Weights of a small transformer language model.
Size: 10 layers, width 128, 2 heads of 64, MLP 512 GELU, 2.36M parameters.
Each number is 128 + 32 x the weight over its row's rms, rounded and kept within 0 to 255. Layers, rows and columns count from 0. Numbers have three digits each. The size before them is the row's rms in percent of the matrix's.

# layer 4 MLP down, 128x512, rms 0.0627, rows 0-127, columns 0-31
095:135073141125109138165087140203133189159163164107089130145076124114148119146042125127141079086091
097:118133095163159129136146104125138081109156158159148161078109123186090120038123159099075101128133
105:110113111137113152110146049071054173136166150154109062147128129145080137124096147108114119137133
097:165133115082095123131122119103164068155099140107122115107126139130134169172109153049147082115123
102:133128103103071064140083132129076164160213162110140154073110104127162173156170143120122100155137
101:108145181157131162108127121124120114136139063147129159109147102133101100113138188133100116134126
103:149114140088176089078182071114115080102156178110134080128150107097106165162136090080129093086172
093:125140152165147144104126135165073128108134103111154174130154164159137117123150117142109116143152
096:160104171234125117140135117112106093144160096094128153154151091078140113147161139108108112100160
095:179146132120144128055099129102116136178230115120087075114091116132114126190102182141078148175175
102:102153155140107146171127128082154150133151143062107157049128141163091163104091117113171132147146
100:099110131128094139137156144161126141126116149132103131175127127173100115136154200165170165098051
098:131162148106115161126122080175091148167096133073141141145179058099119121169109113166157147096153
095:135099104182182119113187116085139171179116148153186119080121166125106163145141132111108126147131
104:053115043097120112166154093118091113094134142106086103154100135120104168061123061147127098064141
104:131120116148137140080119113161119146142106116125079122176116108078107142154132086117137109107092
104:136189138134138131150130124120127106159177114133105093106144127144112158120174158083081135137080
103:117142083088106163122119159128126138145164142156152074182137104108093114096095127153144150109084
091:124125145138113134094043171140188152132132146075136158158147109123117110101111144129098163131114
103:147168130138116092148115118092116148118096134134103157167163123162112164154161168085137137101069
101:175126169123156151143123129162099092111151110126098133055162120168150124065099111146145123130118
100:155078126176089167093102091138097132111180115112120099128127131116189152131107143108108118136150
101:119126113175154173102198105122106142158139104174199129089151160083124158144168076149131123177135
102:134154156161064093173137111140131145075145197125160188125106098147130084127104093131127132121124
092:222161143119153140155098141135133169139125121181129098137087114093142131174147113170102120155123
100:093105107120161127173118157145195127085088160083117149146094132090084198148125149105048133123157
105:151123118167071122176146180097158137072142138106111156108137091107139140102039123155093092092097
094:134111160166134140153137163097097140152114133108163104113120221133065163142133120096149133127141
112:092156122108124180093157088120132126140107130103134158094070144107100203075110062179083055120157
096:171032052086120141132150090133093101167091094168112144109167175147135075119166113125123188124115
099:156113167115137073129122112127116166113173179114113112134105105134172133133128107106131162085133
097:068137124102131125141101108109155145082084114128116100115109115105103096157171112183110108115129
103:130097104105124168114123194145156103119183129136096049150114147128141123193135117087109162110141
099:097150143135148152077168127159153165193152114132133162121127175104099134125152174161116112175084
094:145159179070187120140106145146159083069171107148183130138119117077114095071095109188115137096122
099:100064223100125152105134146123176140097117170083104080099109106102122160171139126133107140163075
098:148137109097128130103146143124108125124125163097076136136094170147124125138091111112152136110075
098:140175153172151083134187143072146106094061129135144154159181149115115181101088144133075141088173
097:125132124110126153143116107118143139115101122053110072099108087122103157164174115176135097092151
099:131117092127092147170153117156172122150143137141149103111139128093154098132133116129141148096131
090:114104097185109147202136128132125095102135077136129155111164119150147095100138161157187145153137
100:166146164109183128118157148106081120094132119163114138163104124133133137153113113170129119119170
096:163111174120105132131084127134149133135087074172116093117108086105145084143119140127139136155107
105:112167135172140151106048095108144117084082107114098125132156131176095086137136182127102129131121
098:110154112086158064112112084181119067143119149194135141194088109143088170141092110094079096125118
098:120149067054130154090128170141116061137105161107122109118109108177128127120161149107129085103073
103:106151122162158093168108104130077116119108158188123098141136138103098137164155109124142140146091
098:109070106145077210145189173111130147167197131147090067175144155082140141157120112179130139139142
109:095151101146135164128137088151149134160089149127131137106150163133129151160048081149167127127114
096:085158184122111163134086141125169138132114166074155152107197095163122135122108156140072128098095
094:159095153147105144099129138111154167118079076167134166137149107100132105088184186166101096122125
100:174118083081087137140152117148091148105128131097138147122119148142091140096117085136182137144124
102:123133063138151090155100163072177096109111123130127135108104154141128149125158154109124085158146
107:143168062168118116120142076144100125172111171092125133166104087131122149154193180086115170160132
098:177071200166093128125135110135088144155170110133074104081186088132150132095084077116064116130133
095:125131113111115130129105076141086147144148156110143079154150125140122175150174172209155103120144
102:141113153145088099146097168090017082150162183094159150124091150081095138116153087140168106152064
103:126148070117123125066135108075121132103128114101124138135119154115093151140128157121133121127115
099:104112091101131087139134122112135145180159100114114129148108060125178152097132174106178136191158
098:103140124139180095143146134121166135097158165092147172108112104150182118119099140105088138166139
107:127045085129127134146162128144126148175127127157177112129091092141147115158137150137165130103123
103:110126046145123139113151140100069161152077162121118149142177149148145053140079161142077134168102
095:145122193155128163156073100136120140091137131132125166132094157102086109132104106094131121087159
099:095154124118145203147142181150160137098155115122170102172148117168121124114151138140123120112143
099:081045138096073094043147143120130156114175124097173158169145109124100168141083167118176133169085
104:093159143118165140098115184110099124146120109113152172112145143143157104119144164143194143145107
098:099128193142082151168162127082110131176161146071105088138145137134102153072129098108151152156162
105:126172103149135097109106170109106160111123092148140122155144171154111147128079106124128114142100
093:077159015167134092109101144084085158089045100149126109102141102187104147155144144156119136126158
101:156090161190171117093131117152114080204159133133159152142127116145136091134114128147176143118082
102:143129170161121125153141142157077122078100123178136075038122095118118083104131096149103130143133
103:165179106137156080126094116102129133104114158101096033089146154092102192166105153100146125113097
094:138144125113157127124114137102160088144111149144084195178109112142125104117106196096137077121088
105:129145122105136154175167134166049117115083051052134091158107160095186144091082076140146127097106
102:156171139103072098161085135118155079115129082108105147082109141096123106111132116065117108102130
099:105137163099169152086168135099124146133121120112123109126169083119125075093083117150114120147143
103:177090080136100094088153163115099120083130145125134123104113151135134103125147135136113150184078
099:163141165040103170175122145115172141137130139144119095150103119045198152105050139127193079086135
100:114128141129117122180076170138117108120144147162064123137096089137129159175137097120160104088144
098:143130127117163160098127128226145078117184124195142193164127098188091111166175102138063135097149
099:140090124196151105083159098139156171125147111119150110103150113130069054101148126057098179074171
098:090141058160132099122142123140131092085130152143128159124102143138152159099123123141137110063115
107:083056156082118135093164153146162173169116094183117130121157202153129106087132150204163204113122
102:107195111109140080151156134138135089148105142101089151048118148134165072170090096121090149151100
098:080153076146090064155121104129108117103101136072115148165127101144117104149130127152177114101173
100:146164102137116130143102167089191141142089147159127122115121113112174147124124115160067145121150
103:147180099120113150095141109108149125129102146198149083076075128108109075127171137120126127069108
102:085193166095115145127114108180063122166122098126158185187126144195180106150147171152148135112168
096:085073120090146201122101106149133084122135128078118100190104104135081138185099146075136094175117
097:155110105144077132143171113113118096152161096124182143134170134105150133127169134076139122141108
099:101115125189120153109097129115098158090145115130134117118196152152126089151150192130116113114103
105:156147148151144116156148116151168103111143128147165186137160139112126077130104121079158156124142
103:093114151121154136145173180131151190177141094137092085160093179148129124151166101150144093151133
099:161113182111081102113050136110183149121159118116147150121117091152130106144120127172080109095176
102:123095137007143104148120147079148108119141102145133139197143099154135158133161125158134095098108
098:123133139191152125120137159198158154137146096121092128168096050108177140133134118126238133253071
104:139095161153171137080148031114132122141053109218112140165168158190103040167127157075139134195140
100:135148152142151087125120128134090116094080184081110146145134117093163118183084081122130163134113
096:175109189079167142153062130185179098107136161142088172093146128136120124103089065078089084109128
104:103144152093125120150137046111128172113091169149123075107165113166135149157112110163167111088112
107:067144154120154125118117115109152084126066156110124137127110083138175138130157103099132098098129
107:222165084192141115098152067092092153087120135156127141116115127103055068084141110126157191107185
099:103115174095156069131109109203171095092172143108190135123123138132101122118124094091075188099103
096:163099128146133122109141204114088125182050104110153152076134083076101112154179157145115150117145
100:124131049155082151167097160137119109182179155180063105181081164118147147104140144205114115179106
097:114120128161111123163086141117161123104100148177102103117161132079121104127131160146169047193126
110:097096139107130110142043164129119114105131159133137100119109159136146115147136182212140074103056
099:122142099080087104142169134150160132144107143174104207122150164170183146138159070144141093165119
098:103152145110134131091118105169119102066143088129136174178146107128129152162148136117100161124179
104:111043136125158120108134157109158133124110095127146161145143158123154100089202033194161109157122
097:182101090108125110136122134124107159183108094104167052136070184066149164112112086101113139096182
097:191082173052068176167133176117163164171059152163136109103152199124177146069060129140192144173131
095:212126113066179185155142186145116139136154092144103126144114122117132107071136171115147170146106
101:107130156142136173141130181107125116158134103104143148105100085103139100096105123098095147150217
101:095167166141186104160139136135130090132130115137105183043128150092099127147115165160138142186158
100:157135059135121121121114096154138162120120072130151157167163186124164106098101151137124109127137
101:106122126134182157099154086131148096127117115161121098125089082087124126121119148083121137144131
095:148108157145088081207106134103094167134135192076095150105109144155135121110164174150092147130123
096:132137126158124144101108166136216111170129071120079141148175124106129140124149088052172128178069
099:144137139081164059129130147136097161127151102150167147110181172153135120087148087125078164117121
098:178126135143144135112198142202134122027160090096128167139127119153154111085102159081125189136165
099:120154157133136193106176101172171154151120092126188103116114140144140227158109171168124126145144
099:175132146175091162095148149113119093125110109144132175155151128153171108151146105132152175144146
104:094147109067127105146126138122068120134124110128158076107124161156164140071048077073166166080214
102:134100096169099071137131150208173192122112136126126102151162097142112140122106088070155219065193
103:114118138102169106126100068131160073147138142071102130148106075091142133159162132179105094145166
102:138098147123119098100142144079148096098073155170152125192147142108199184162164100088065135120157
103:165196152091118163111099151039168152115104053106153132106116184095135074088150111128159117087156